Part of a small language model's weights: vocabulary 512, 11.4M parameters.
Each number is 128 + 32 x the weight over its row's rms, rounded and kept within 0 to 255. Layers, rows and columns count from 0. Numbers have three digits each. The size before them is the row's rms in percent of the matrix's.

# up: layer 3 MLP up, 704x256, rms 0.0886, rows 248-367, columns 64-95
# down: layer 3 MLP down (transposed), 704x256, rms 0.0842, rows 248-367, columns 64-95
# gate: layer 3 MLP gate, 704x256, rms 0.087, rows 249-368, columns 64-95
up248 094:091114073154151191161146152152083122150170116117202083121172157123151120165112098175109047125203
down248 094:147140097144131121095124080141145139129094087119047163110133090137149091083184125112160190196095
gate249 098:046096137142114094068152173119168117101118104149103168114104131146106168151166099110100127121131
up249 101:089114107147094107183149125101165169107125205125097130124171132155069091146177081153118096088101
down249 099:105131167146112144114124154149184067152115175082091076098151082107100161107147148123198132146117
gate250 095:104151107122132107076085108108117089163141107124143113101080084138144116186166109139130117145110
up250 095:125169147133123169151101127188158111182127176098123150175130113094153117064122145139184131081094
down250 098:198141139151095094129162051081125136143125119121087116087131140096167102144115133139137151160122
gate251 096:108122123128107147102079114131137154131178137053151167133100148140105146126174055113120146148196
up251 106:159117078164109107124133062116095118158162152172132138117131169136197097110201112162130121182114
down251 104:103069138084144212154070048063108106121167064109103141143086151093150110159135093096148195141089
gate252 095:157175110159163099151136094088148171124131170149143139162119090033138148181152144082162139117137
up252 093:144119151101070143088118161109174148103102142093159095093121120126143206146111157114159147118123
down252 095:087112147113113112104155191112174118096081162150162158096174104087156143097112137125129143071165
gate253 099:106099117110090122110082156127164119155128130121106138117119115084138178163108106113223144142128
up253 096:117118102147017123167107111096188067131127139115155150165155120157141134134171114143140135165078
down253 099:122085175117151082142143130154099174105139133199130123143124142137199186068096165156133131080127
gate254 099:136119153060119112105118105195124129222126142132147129128129105089161119098067108156118152104100
up254 096:103163117146125117099137175163123086140139142115134104120076115109158136134145074138166100132148
down254 096:147118087071097128110158141077169123132134115138131091104151152157100153060104131147141131128178
gate255 103:110140127118143137116107053187174177205160128171114080110108170098124163162123118155135132117119
up255 100:179067109093108117098143133109124049084163166154137105134206134177149070105155103078185104171135
down255 100:128115097125149150140103148189147087182133159092131158072094145144110092143152120122120106103165
gate256 105:136142144125125141042127075119195152142134145090127182169109138108110131220141176131177139164124
up256 106:134124180094111128112140169114125153119146136168125136150224071136084087061108150119124105100090
down256 104:169109126122101182157131132133122109167149107133108126147131129120118151117158176100156162110109
gate257 092:129187113134118106130190104060133142085153109112106164083151099082120115149139096106137134188102
up257 084:115132065086157149097170152184078159115099115136090125175163155175136157108101117131097125139126
down257 089:119140117153126118149119095079134115106117116145150116150065105096126149126113106114174104138151
gate258 103:084164106123114148086093146114127155122107193160107091141125162021114058170192148147144178104159
up258 096:095121099112165126150159139149086161119159177185153125167124108098169208163125096138167080104116
down258 097:114094117134124083120164112155181130117136076086089123068101149111121102119187138126066111097153
gate259 097:052196153158127137112108188135132161145169085142127123115116165076126138150074133134164136156142
up259 098:152110092131147122120147169152145118099093094059113145137104116156106113137142174165155120098065
down259 098:143143128150039043125161100125049120124091106171128176127096131101075111125079135106083112064150
gate260 094:059149066112118100126103122149151090102157130118083167155119112071119089098118090112104079107122
up260 093:136099147106124136054076139115111156114124100129097130108151149162118133081174130130073162130163
down260 094:115135114171136040108082090140172215134093141092074162153121126142128123061111088182098101110121
gate261 098:026144098101188100064108131101075160101104114159039120148111150143108127108093139118083195101201
up261 095:130153151105118134137110210063110086076147098109154083122174143152148078083158175163087123163150
down261 094:161055104159111113078180135134132097132107162138165181211143120167127130094120168121149098141153
gate262 106:122120096093116121053143122138145132165116168113129134153099136140126126134112104126095128186161
up262 105:152085120139125096148189179162153129101168085149104155128157107118088121125086092104109103080127
down262 108:048117143087147071163077101144152117145084115162167107165116200090182116134126142155140140046131
gate263 104:106143153097096140085136095181130116158138130137065126173136115117067067150174174161139189071047
up263 111:103148119121090112071132068165185115161097137126090172166126108101082052119151171191148156084095
down263 099:126125082190118180187119086104153183084158141151137096100110139115164120120172106125148130131163
gate264 106:109152079128100096149096105128127205154084109102108120197101122056119134139086132118181119145104
up264 103:128174134076134138148153142127098161132127130128125158108091154116150122108135143182083127085146
down264 105:102181107128145203121082130200167122143119090128137137127075155182123122160151115114127098141127
gate265 090:099156197075130142115149081139098145132140176108101074179115123155149097178078094127184114125126
up265 089:090116108155128112099054101085162174183073160154185100205160141111081218165120122193140140095122
down265 093:132126119147175157193111111170091071118173122141117107099188083126156105158108127108094120091109
gate266 099:123157116112076101085135149175150133128124154184139165174132125125144122126162152137124148023139
up266 097:122134138155149124115126176129149155082057106108101109106126115154100132148086188159152162136154
down266 103:097072121093149111135135178151098124131127174154081131107147142130113104107119093148109110102128
gate267 095:064200128112157160109172118107048123129137118129103077140096116056172139108160095107119150148141
up267 092:104146164156164129113116107113109176126139051151132101161103175085129104146086143114158147170141
down267 095:106113059073085129126146136069119104144119162158128157115126132116118110084179121122130177118106
gate268 104:113180074101125123142118099127110105150131103101120165107161140109119015217141148143083119119155
up268 115:117149112152111115115149168095129159156050087082140126098193058100179142167134168090125145153135
down268 110:164172143165142155142128099071113157129107163131112117122082139099102152163194166157113089134146
gate269 097:046130097166107151120132169113125064110109131119124147108101124126138125102082156043151159151132
up269 095:025106107143091146125135146085112098070108204142150132147153062133127145113124124094103144170133
down269 097:230118061166147149104126105145128173055182132091096162097135110179119094187129077119128064093127
gate270 103:113092077170194111064103050123172164131095113176137123097080121081120182133117153119135120125107
up270 111:088132129124116155161164135134118091078090149163151117178059125150208171153132122091133160167183
down270 106:159145116147148135132135176098071142151096143096084096116186151125156205149162087111181156101121
gate271 100:066108121099138117131048104144147141105073159114118182141121098060074144113157131132098178159125
up271 100:128135139104081122101194160153156128179115130144160155137137122124099122069165080172125117128155
down271 103:098168145146121104113155081058153112137157132118114128123147106111131142165167121124103185147115
gate272 100:135112120126116048123109185153128173093184113177165135125183178138162134098134117119113146181164
up272 101:153092148113122122121148100162129144093126090123091144164108175122131074141145134151069185167116
down272 103:085138148142133096120080206116109102134140121083120138140129108125120105081134094114141076113109
gate273 101:137106170086131130099150116135090103194145142140099088143137185140142108161167105139147173186077
up273 098:134106127113143150130164121120096074164179141193167131093142118135156181174139109166157154085116
down273 102:157108156132110058130180141095171156074076137127126124151154125134155179168094071080112138113141
gate274 098:110151069133173092180125102098115121093108116111122179174086136158049146088163126157110128090144
up274 097:119154082131088091163127117158137100131072120139169107090102203132145112155114117080184124064112
down274 102:141117070151127078016202101144154153124109118190109149114083128102186127117109117167162124157111
gate275 102:101146123137145097060106137146099097155084079173152139159085168089133088131115114125091123173137
up275 114:094130131121122103205126043123117147129115171098130188072107088144096156199186129138185165119122
down275 100:107205131119131120099148142157093063155076069147144150142094176123080139143125132123132106122161
gate276 096:102144186126067125097065131174107101115077098138113157142180162143156114154147106152150131147135
up276 095:081115112117078129121139162155163096141158126065122132111130176158141124149122176036070102119087
down276 099:152170125139165200177105112089156094119107130150115175133177172102110097127151097146142140108170
gate277 099:151124131105148123146173089104162117203169146139085117168120117106132133125116096197161222103089
up277 097:143150138102120128147145149111098142151172090106153155181167119127068106111116104135127110158116
down277 096:160154108082129048123117111124155118137130084149129163149161150145166126166124148133143145168128
gate278 102:127101098089113073148161144153178189161144135197141115111152102151124141094139102131138139110114
up278 101:147111158163132118102127126076110153153122095205152104180068166148157113134170097094092118111130
down278 101:157163121095142131120085155105039101174176186135144093085151110116153122117162077156109192148036
gate279 102:102129129171139102093107118094106121139115113117108121113124160160186136164184119094187126109184
up279 099:116195170134126131148152119127094094116123114055093092180140156095156124038114132122144152139113
down279 101:103102110095178150170138136152119119114177214147221121166126149115177148150131121125134088093170
gate280 106:082146074070152081101134092157122144145123184169089195194185166106140128142123103127063135155150
up280 111:115172149102163080109079167114097151159131130153120162120126150133229178159141153105119133145148
down280 113:099163123145202126170143114143125088084049150106095140089168100133100072131105033135132085105146
gate281 095:095144119117172142140138148147147161148092127112176133094114131164154139183121141093161131095133
up281 095:104168134163140151143163087151139134109125121157150144118138099097154149120103145084112142124143
down281 094:096157087121170190130120129088088152155127121109108100105134136192142069095087135101145136137119
gate282 102:099143054101147129128127100149133161120061118118091178181091080097176148162117159107177111139163
up282 106:143109114171108134139243084120105148054122148163159103171190129092184160170102108093112108080127
down282 104:109163133109146107179125137114098083124123111122177150146136166144079100150075137125159109094127
gate283 103:151035132146155129094051154176139144149142172131126158168095098144149136138147096116122150175089
up283 101:138075090156150087131130122136236142183118139144107125152180100196081157166138154101133111128143
down283 099:195162083065191203161134211181136091108173124078078076124165092085132089126091084173107205147121
gate284 098:109155137089107062104054139139132153139119166153110145146155113068112162103098118098132124098088
up284 095:131157102140138133139142143106128100116158126096181125105166149129132126186130125128112113076119
down284 096:164093137036101136067182122120098143184085100118096076138146079150114109082145163150108154134135
gate285 100:051113044077074112093100149119140181084114155087121174170133124115105144113186150158116116096104
up285 106:146104096124122127119114130160161187093127094150114168153169071147135160125144114117118127107122
down285 102:071122194160116181082099226194116146118139128153094172125124150113120183105138128129177073123159
gate286 103:102171157084169139151169161135111159084150148126164158132149156063138051213198092112121116074177
up286 108:101212140112104084138115102100135165125135096140137110079106107075173119046110114127070131167107
down286 106:127164096135062080116119152104124176138135162108171109150121124122146156086180112158099132125144
gate287 106:118125102128156174080117074170146150138130132147110171113168171147149087134156110126151110145178
up287 108:107195141089126104145101097124130125083191175210115167068137179133128127112142169168120124108132
down287 101:112197117111153167118104179147086140129084164135108072120156063143189161081163136175136102089136
gate288 103:059160173127122097124080102158156199133131084149122143127105105086113153073117138148114122092079
up288 103:167104120086142057139138152137104116120120120112153162121141119157117165135135096093119163095133
down288 105:100139061197174142087137114168145114072076167140119135126110091117180119124141153139121135120084
gate289 106:159145143126148129079091106095165136125168131180199122114131162123087123133131127134135188123165
up289 108:146103135133152116104102153216160072102210120107121176137069176116162129102088122176107093169071
down289 107:105088112181124130110159082135122160100107066154177131139147145131176170157091151193195097154159
gate290 100:137134139121137091101128112160099173118074097171095143112076119134053111165153151184069117149079
up290 100:146141163125096105121118142133152164186153128161139116112149142103111178121093113191104139074034
down290 098:109150072155141196115133051111117137118106183144153085164148148115182117133134131057178125117143
gate291 107:088134140108162141121118117131040100115172135161137137136093123113097069155157092152137128124135
up291 099:142134108110091132102134158178109181119116140187116089194133188124103117099137145136113077107093
down291 104:101113151145124127148148085145108191147175171135152079141131106159134155176067144103122127095109
gate292 103:143100125109105063119150107145123174068081149079146132135160143085122103121161143100162171148075
up292 102:154152128210101115140136094154145142157089162090126148138117130116072107147122119168143139086110
down292 101:130140104126150185094109049151093124153128157142081160137112095162159095121144101139161179110138
gate293 104:153136113111102114130111103140210088129153187156099108116161114125140156129135073158168151175116
up293 101:151122096143184105078094179143163101060122165140118205149136116156116122151102150075129093122059
down293 102:134134204148127102181145107128138137119083106119077158107139131143054137109098140171115139095169
gate294 098:107138142129152120150112079163200130063138167069110192149122167142111076107138170123082133173127
up294 096:061135179114113119138120117115179138171191148133130128124076141073176157144068124136175093170089
down294 097:164095102201165134164068128222066131073125124133194171112125084126131117131174101091174093084098
gate295 101:131106117101167101086149146126110061165139163124153089180159123161123078115152128114165185123158
up295 102:142142135136133111137084139137188171206129054109147129126106095112132119127087122141107096105117
down295 102:148110139151154094161128116146062108055133142150163114163092157129170148162098098074160160113137
gate296 096:160156102097109096127106125133131147134157117148148128073121087118119145147193160130136208136078
up296 101:132161135130190200127171155109101167142161139126171184068119126105174191157093122111134096119079
down296 100:160137108101120109129148120136112137181125130140151168099121138128123102055114121141105147121124
gate297 100:090155137114178174100144141154109138107146199096155136188068122125090126093121118199142122082139
up297 100:083117134060083126138156124139132157095135120119077188105142100180043189147134080168133111090141
down297 100:133078112162155047208105124087148169022117088121191123165096114156165119074142136116135083161108
gate298 098:128150142152144129090168124110120102113132165104107098163156130130064099118151122147205158121103
up298 101:117138176136141142089132145146156118132095103132126106083091137111118135077123137118153090123125
down298 102:191093106084182161137125097120138106119149135072118098145142131140141166108154108177109076130179
gate299 097:073117119122124112128101160163147148155163144152080112157141197143176170189153137125122156144112
up299 101:123158103081105126174159127112124135158109106137118123134194128119113133140080144143114168155132
down299 101:113102114178101114103164082039106104131086089125132120097116097158126111139081073112146149132175
gate300 098:143178101101139092096118077084093130126152123170146147146137127138136069116144121216105106089106
up300 099:129111131115115083133119147090092098134139124104112101153085145121100107133080156132110150189102
down300 100:113143113098107148121120140130103194130129154111154182143122124096175172116149195112102125117103
gate301 106:085137149125124100165113063106102121199139163181134110166150148154109102151155136146147131121171
up301 106:131083127105122117171063124105135107176191139174115152137151133136165166104142098164102117113144
down301 103:127123145121179171165131148099187098134132117082141173132067164100125092140151123123116136115084
gate302 101:161129119064159144137060113169169193093095054078062130132094198101092120114141102070085147065118
up302 100:165137170113131114107103058100148170172100105116050141177086114083158084130099175146145183119124
down302 102:069094131141094159152134120100149081100128158133202173112157060179151097146116092108090090223130
gate303 098:135094104142145104130112116089123104193152141100157119133064163132151132107136122106161138161130
up303 100:139157085111107116099155118130154194131135131150120131154142154114085159095135083075134133116141
down303 096:152083150114085158155141152160114151151150148150184115098110062204110187131121136154175089193130
gate304 101:103107122105126100054100079123120184187137117115097132136122123085125107088168118129125171182108
up304 108:102164082168095140110165120171105136153185185131127150104073092144131087114142157138222111168080
down304 106:100137086097125136180156172081192092048148190153197144154160106084128115119183067076190116145091
gate305 106:126143083093149077113136115141110172163181162146135116160110121099051161167131146135079182104141
up305 106:081115113115122065157155133100137144198152108102139069111159121096107187151090117142133171163147
down305 102:164130113163151130109144113142069103102099120168122150120135186071140108180105079133148144119134
gate306 097:120102130127167110044177113117112126137094101131133090127104138088108147178109206096151197154127
up306 097:119148108144121100133154088139183074130119134068142160125181072076145135127140134127125189109170
down306 096:126066095134183140087168133163088156109118144181111133195137165175135131151066195140138099125101
gate307 101:055166135178121104054114156118139160178097154150117153116181092114131143152114185102137148113132
up307 101:114111125168153089139041079120194079158150167125132147050118155167088102109128158139127102164110
down307 102:108053112146113235110115160157186149111107030079095132117160178153101100188107132120116162148111
gate308 104:128154140143082094093106095123190170119121129149082134146121093123142113082114117170137158143163
up308 103:143120193137073136111157160167143185073122114140129147122135118099131119130155153103191096104130
down308 098:138152092097189118061147103116073117132129133131093110178127136117107150188127164111180122135117
gate309 095:080092136155115084110129142145144179107180098110074181084083121125168184162121099112100140147115
up309 098:134126129135098126115166077198092128155130133182150131204082162102110107066134075176134112096078
down309 097:118132044139155163177113083150134139118121102153136127121115117163086163157098083118155111128161
gate310 101:113158136114134084086117102094146126123111068146099142125043178079076086034143144182135159137174
up310 098:127171107147168154207094163187131151144111201100151121171164049144109091157120115058080089148099
down310 096:127155155180099103088150116169143173108091126084101189129080173149107149101080085196103099130147
gate311 099:101120133154144092085059123126146118108119192119161229105144143117168187154175194145133116116175
up311 097:124113017132117142075151104134133097145197184122086131091086147136161109113130154190129090124186
down311 095:100132148143080110124130130124124084111110072133081128101133124137144107121097142113158121089145
gate312 096:073115104178203133134150170155129117101109155071067173144075128151155126173178093142100080157121
up312 090:079090119151099161134168127084095158127163131147122166152115130147148136112085166165172128084120
down312 092:123111106077131127114137162121078147155161091110145119118103154107122151103169088098124175139114
gate313 101:132148174058153058137128098094126179129174166135146136090116186174174124108168158082127152162164
up313 099:156075179130140157130090175088108105101140140090144157126111053130162191141126109086189124145111
down313 098:176132084100182106137176145137127115081130165167157126099132146179082175121104164155103128099115
gate314 098:110157143123110115115134150143157118121144149119141179163106091052104086184130145087094195109165
up314 097:141118182129093157136149097171159213106174141082090142132075141182142138091147126157188117113077
down314 102:145123050086120172125146088142121125139094129131069095115097153091120176116136114145091154061164
gate315 106:129166126111164042101125116081071140144080151085053155166085106131162101117162140114183139075160
up315 104:118115104148175121130153129190164132102155177124150115122139118167128054175183147128132051107095
down315 104:129127112109162144091088181114136153146098126098137135132124124171107153118089161141064093116155
gate316 097:150135144131152087117112142110133119124139125140055118065177130126136134098138135112130132164028
up316 092:132050122137134167132173120154103155146092138163175091178131078221147075076127132140126121079090
down316 096:128181135141095112135099163084182109184141077100107090117146111078128156133109175067123146123121
gate317 102:117135100131135130127113074117109167166115180165112132140122148130110139150126179209137154118089
up317 105:164156112125116113145091096097107139187124141159160106145135138138174102120117169192086106066097
down317 101:097064169120172166143123132110139129058140114104169201147124176090146104153134058123132106117113
gate318 097:112146138170139095126159129078163127076109201106102117179110128133178113143149092127157132179231
up318 094:121136070037169113141183137135095124111094099116154133151126060151146105142134151155184213103157
down318 095:080133177195087187156168057161110127143119110151133123107171156147118096100101100116127131137111
gate319 102:106112114085099122078075158097198110128136112129081211096166169104107131134115113084128157109120
up319 101:126101126198142142164207106142078148111200184095154103157149138159137096093123129155068116124138
down319 101:140091152097098131103087136118103162125132115118109145130157177080093086123088090115079164114152
gate320 104:124112161110167089143129153141092138137122152140105147192141118104114123115235048134097139105104
up320 107:147093141100159099129151123077116142123173102090118084121171113104146136151148094064175168147080
down320 104:123066149107129159088111142113112154156069131111123154117120121111171175148101070094196159123143
gate321 100:093078112119144105082169092143161142115161163134114117121085121150092088081138093143110141195122
up321 097:133109111107141127123134182132064155093121110096137059136148155136124174071128181176123107112119
down321 099:044124158088115131151114084110128210109107094062124176100094093132111159155104075127124133124079
gate322 100:128104132135181064126062150083117142117161145151105109072126151148193146168131111083118158140084
up322 101:093165133110153135131146105162107141065164120156132159120109108094128131185127017162155106116085
down322 103:092103148121098141189156105148178146085128102085163073161157111127130157117159140184078130164098
gate323 105:117164135111149058111154171120153188165140166090132143123164124121134152118121109114122213129086
up323 107:166184129096155098125113132095160118180124143073145147142170084113130126159129124140134182129104
down323 096:110102146135103120076175138139130127132086109127113155065172130130117155132071154095171121160142
gate324 100:091160134118174063080061136129105109136118115155151141218049118110109135161136127140097187210159
up324 104:063117133134100115117057130071157100200138115165072132145100108161160228050085120168150214144164
down324 101:158140135072121097085151132149065151100153118090106119112169111103128109113147188146107141121094
gate325 103:134130141065085060119150086099125116189181204135151169100106094093164070158156114160121173152134
up325 105:128113140103208160077111124072053146221164141074112104139125191077151182128112089113133136095168
down325 105:095167154117097078143139138170151196139104166094098136187161101094093108066068127168143145085105
gate326 109:113140116108132102065150143144149204113101114145130137191179109155151147148211051126135151165137
up326 109:145157135172148133137104115110127194062142174081125201113204098125125126153106161095107134134120
down326 110:086070173096159113139144123048109132105122086131077109129132141102147148228095139078122167070149
gate327 098:125197123139137126056131170126159153089124093160144124127124100110132131141074145078141165103200
up327 101:106192080114133163122159176158178117091121105117200123062092131108168103119052151094115114182156
down327 099:142106158185083125119138084083144160125081147136189116142114133112176125080163180155156096112120
gate328 105:090162069156158120079208153103125153138046129155130154135129085154125154163098169114107116047115
up328 102:118140094105147149171106167104142091110118110141106142131146121084136110130114192091102111113072
down328 100:152132174172136153115090142072121152156154128107189161102157127111096184159126138186178027138159
gate329 102:104120190086163142107117095127132131136115129151112080142120139166127106106156073145096112136161
up329 104:105107119108102138112125182102066139068109203080137136132110142190095093152168168117122154136131
down329 103:138131198132108149148147115141101156147190086157147114120105104147133130101145083197129109131153
gate330 094:128131119123124094101147117140154092153149178175124130096162142100108118124157100135121101128164
up330 095:098104104117161108069069128175108085143096117131117163194077130144089121133143122150133117065114
down330 097:157110103063130161125165098104162135144133090114107149147145108146167188169160038134125128101089
gate331 099:122148123103112141109125106115134111158167119137165175175147184141056098149128178100156133118130
up331 096:052136121130150117140086134121156093140123142084115129101166135192098185132173166163103108114196
down331 093:164112123107113105118115209184143107123117159142113197209175121094123165110181141074121101102114
gate332 099:090168139131149133080120106152112171201123071173173113134096120071127100105188139170111105099168
up332 096:156138114110144136150151098169077155058143104058085124094111120109125137114187136129140099131147
down332 096:103063129108176141169130096145115137119115094129144137163115148119119094125119090110146125094093
gate333 106:095143174142124080117176133167106163133164105142078148159153178142098093121169156109185138093107
up333 103:142031182196149116146091121145119121098180096139122094142125106211092109120162141130180127183080
down333 105:099132116078144187136143120123099111119121161073075132140162128152181129126120089133086112148133
gate334 099:170094148156143034108100183124168145122128152142148102155129107104078125188125118117137119106152
up334 100:147099166141145088109148153115075189115106159184181145113135169134075140151197107178156066104128
down334 102:082162087138092144161094090115148111196088098097111111100115166120122109119088186145150171239128
gate335 093:115140151092176100114139123116154064113083104076194153104112119143120126111154084123095106140107
up335 092:156114082071086125090129123077138061132145152133092079081126113116140114146117135134088155185154
down335 096:127138204153132134162156108155111141101135135130166133155078142140092165129165102109126122143134
gate336 114:127102105128176082093116152150145212130124078112137148151112139134090156104163098079119177202133
up336 115:100164120147102109112167176163108152117136154109164156125134127104138133063116106110127128097124
down336 113:108124098075122127086124091143123152188114134084138194085031147133140097129172160143121111173079
gate337 095:110105054162174122144153115173106140131102151075116172090131220109165123121124158127129123129094
up337 093:127126153128166111152090084051096149153118155125129104114125097102138085121121125072147132136091
down337 095:133097152217129150106188133095114111136102099120164131115147231101096144104120139122126134116158
gate338 091:070143147125154086103142179108138224134127161140124105150110135146159123114188077104163167133167
up338 096:113138145115130137118122206121099137095125108102083066204165151133108066168093154130129116113172
down338 098:111119122072094124092109114074065092076080110082119134173119190163096104141106135114101143137198
gate339 098:128095103168142092104107105140133125137130103178133123108083207098100148135127115149109173085205
up339 102:127139164191174123127058155132148169147153077122187163128139147124104090108157141098144128069132
down339 102:067011148133141093124046118092100087074149106123119198078152117067137043068122124139126165102133
gate340 101:058166101146103112138116142103140116120139086134048153119106182075115119095128148101087163147134
up340 104:128110114144184156111133128128123096106130118133123105210166114147135217113114103157082096089150
down340 102:126124136093151167146114136156051143109114104139125135158147157102142146147143109138145133095156
gate341 092:139107096154175119150140123145131146138129147113159124120177078103073154138129114041122138180108
up341 091:108145138147098138135131128119133115130097086168177183132077167122083137200114121120135100130142
down341 094:121117097063111172106116027094105113116151192065117088123161119180143103092078139096111204173127
gate342 100:128135077192123113168144137139169066129110168133153181148095136078133136161134089145149146125071
up342 094:122111217128117155109132160112148156137123099094129093162136131085140138198150118083181123096132
down342 098:153155135177051138113126155095122092125167220183156125113164106153137188102152106119132144111097
gate343 106:101047111118150107064146198140140152099129135136107139116104137083116116207169051139109098190126
up343 105:162124140204148151143101117153091104128097119110068115120111094167109135092147176109191161098054
down343 102:131146199062181083149201070110156094116113151153131157133165144129108138138112184194173109149097
gate344 102:071205152145136127086120177119106209116134133116147190125119089120127051156197128142120089098144
up344 102:124143069150149125188100095175163094081134126098162162158109081109161172155090120094139120145118
down344 098:121094105057052192110136177087090083104115133114134052150105088138173193172159147091116202134110
gate345 100:077120158150094112115157106169116117128135118123077103119134255105148111114142135116175147117121
up345 099:128145128141125130071146134131106121066162081096148174124161136131130100154186134146162144132209
down345 103:139096105142111157136157097084121158071115133151091119142157179149127152101101124094153198107092
gate346 107:080131132115146085140081134166116155073206141172113210169139170109141077212149058085098097188123
up346 108:156165135130140153155081175072106185137115110107172145137114087107137131106101153179142084127165
down346 109:098175129131130082134109035086164127099101083133128124139159173110129085195132073089045142110172
gate347 103:102148115107123074128134136111144078141159094150132129154146169082133084143172161126124089142112
up347 102:108123097145175114122156112130181137128087131104087094126109070162104130118142184079116143146162
down347 104:141146140091110167095116112178087167123081168157102113132135095145160137128113102152132100117152
gate348 100:138091158188199123119152156197198150098119096107144127124166109095142098146154131101103102093148
up348 096:145166162138111154125179146148226157087138098125172165071141160101127172171087144101092158094064
down348 098:096124067163129081052129142092093139119161103163070100171139132171168133095177119171115153164155
gate349 093:110143139114068066151134209154115137155122149132094095159077143109202136113130124127103131156081
up349 094:119183138102058072135067138121096091094102102071101116104150112089109136135183114153169122139141
down349 095:132138124135107147148111168140123232174176099100141146104089174123166133113138086121170119143127
gate350 102:114151062089127103111155084165128172168083151100090136117076194083134104128148079074185164128132
up350 101:121159063129103142168150096183117130068127119129148111179132077135092104092137191135084119106136
down350 103:181147074107129126086133113122114049155098106138129117163145000099101149151142114164138161172128
gate351 100:080094103122146132091142137117091164101146148135119084108114171181100171116196127059096169172156
up351 106:171138142138140105104082163146123148152099101146142144125149096141151103125091195132135128151159
down351 100:102131122224151132136134171158188190112124096139111129041108075091178107109183102138100045081139
gate352 100:117183115110169132138110163056127156171146216191107107243108117127137114164139150138084163122177
up352 103:099142092133102099119163174111162169202183134122150115146135143171145186124115137134144116069117
down352 101:140042154159119110136157152144172161173084174152087116141113132165133117091174163123102128150110
gate353 101:113144115148118112132076167059126086090108122075119205063158141135105120124164102093098144154182
up353 094:140127112117140153142111075108070112142141161082139078118138179169158067101135122123132084134174
down353 093:146167148087112113103128141121127154125138068151117180164146130083133125156105146148135102136133
gate354 098:086072118092110105143093165121118153151108189108020126160123132115160085168131166139125120171187
up354 098:113169099163058152112165219144159167138116166025116133122182056032153153144127148102133147110239
down354 099:158149132099103076130063181137129099108057167138158164109139118103146161104142166102103088111097
gate355 103:110161122104128112084082147112161150146132081071118215160065143087133157204113116059130142124103
up355 101:121094154149096122118087130174152123146162169088152159192040132211115108157122114157095107151088
down355 106:174146117113138136106170200143114135177068160114112145099149153117069119107144127088101082177129
gate356 102:113157105073124095078060127125176111153116121161055149147141165120069104143175179149160145151128
up356 103:103147103114144191132145184118141173168100101153134109147109087124148140114182149099161140081142
down356 101:124174157105101091161080074093191229125147142124112153166129096104100097134145039140156089125182
gate357 099:093179060139153124080107135133134129165133103109157152122107117167161118158177128123128141134125
up357 102:169182052107095136117111109085122076125126118159138114178086154095086121069117070141090137147093
down357 100:126062098146124239110160157111109141056196137119100182133128101099154112104156119084121139130130
gate358 097:135100138070100147141101053155125121142165127103124142160078149105125107100173080120138169170114
up358 097:124146099127136086124167116138099124087155107064145108114097128165090155135107121138113095108133
down358 097:130128142137123163067115118127100083119123112179102152112206125142082120178105165082124143095151
gate359 100:082177087111131095133064079135093176158093156110125176048110076110118153120111136131089164156113
up359 102:147096134134148152093131145110171173108174123092104122099166093095144123088115142166130125105124
down359 103:134124095138135144162106153102087133139204093130096116078200086103090158141132149172124067115168
gate360 102:091168115093116134095168093048118141146137159149128124113169135146159199108208153180125171122123
up360 095:103144119169122102119151113127152126175140107106083087064094130126113151126091102151128093185122
down360 099:120144123177099206096150131119120114153170070121146116124165186221140131144141118086218140119183
gate361 103:074140109096135123048151113119097124164102104165084164115157131085067090136103223148085135090139
up361 101:135154035124150169121133115122077115117065096120098134073118149170126204104135121103179149160095
down361 102:144118127151134101118115109115127150120116099130175080159060198085138143150138155093157089127136
gate362 105:140135132084130038115128085132157110093126149092126132138090139120104083173173141076143143101123
up362 104:172129104140140160141147147081144145121129137132159141151091178133133157082170114151167103119093
down362 104:173097170084125115104149094124144181130117100051072078151134114107118137113080124165113155085161
gate363 098:099084166068126123096141090093091119117141152137026127152184084136125141079148125150130172173151
up363 091:107167113102121118122170128113156055135136128156101106088175132192124116144154126123082111145123
down363 095:189142143120173174116125167133143103096124147149141130136036125096135145136132053143165098193148
gate364 104:145177145084136104121179122096154138108186177091080102128083103126116124125080107129152125120133
up364 103:136138121169120079098107135095171088108099072101082128184191093116126147142110142153159121119174
down364 107:112109139145098131116131133036102159106129042135151132075040082143172081124087124096142107159129
gate365 103:111137132127151123142082102074103131118141164127129136115137121131163101200134070176118148168151
up365 107:156143132103159118155098139115138099093055036157077124182184044098130110184112158138144161136091
down365 103:117134105122160152122136094166177110132076130166177120115109132182121071135202132211120136139139
gate366 101:025133112104110118112094140118132154116166179113084180126143083136084107131108086143079112053111
up366 103:101100139149176129138109158084154154090112030177192083095093149131124151143143136073186103130202
down366 098:098115175129125058177140185130159062122128100142098204206065135135118156158129121138116086122086
gate367 105:131118140118164092090107108156104159131153137169153141191146156082198164180187131082152122105154
up367 103:076099154165090099098109135065143162148068157142109144126117118106099112116108166187061151153148
down367 103:121175166118124145153123092120154135124058165187147101123128144127098130154192133103117134180163
gate368 102:083105156096137146096099106112178148122132102173099206199145103168128127116178082150107112143088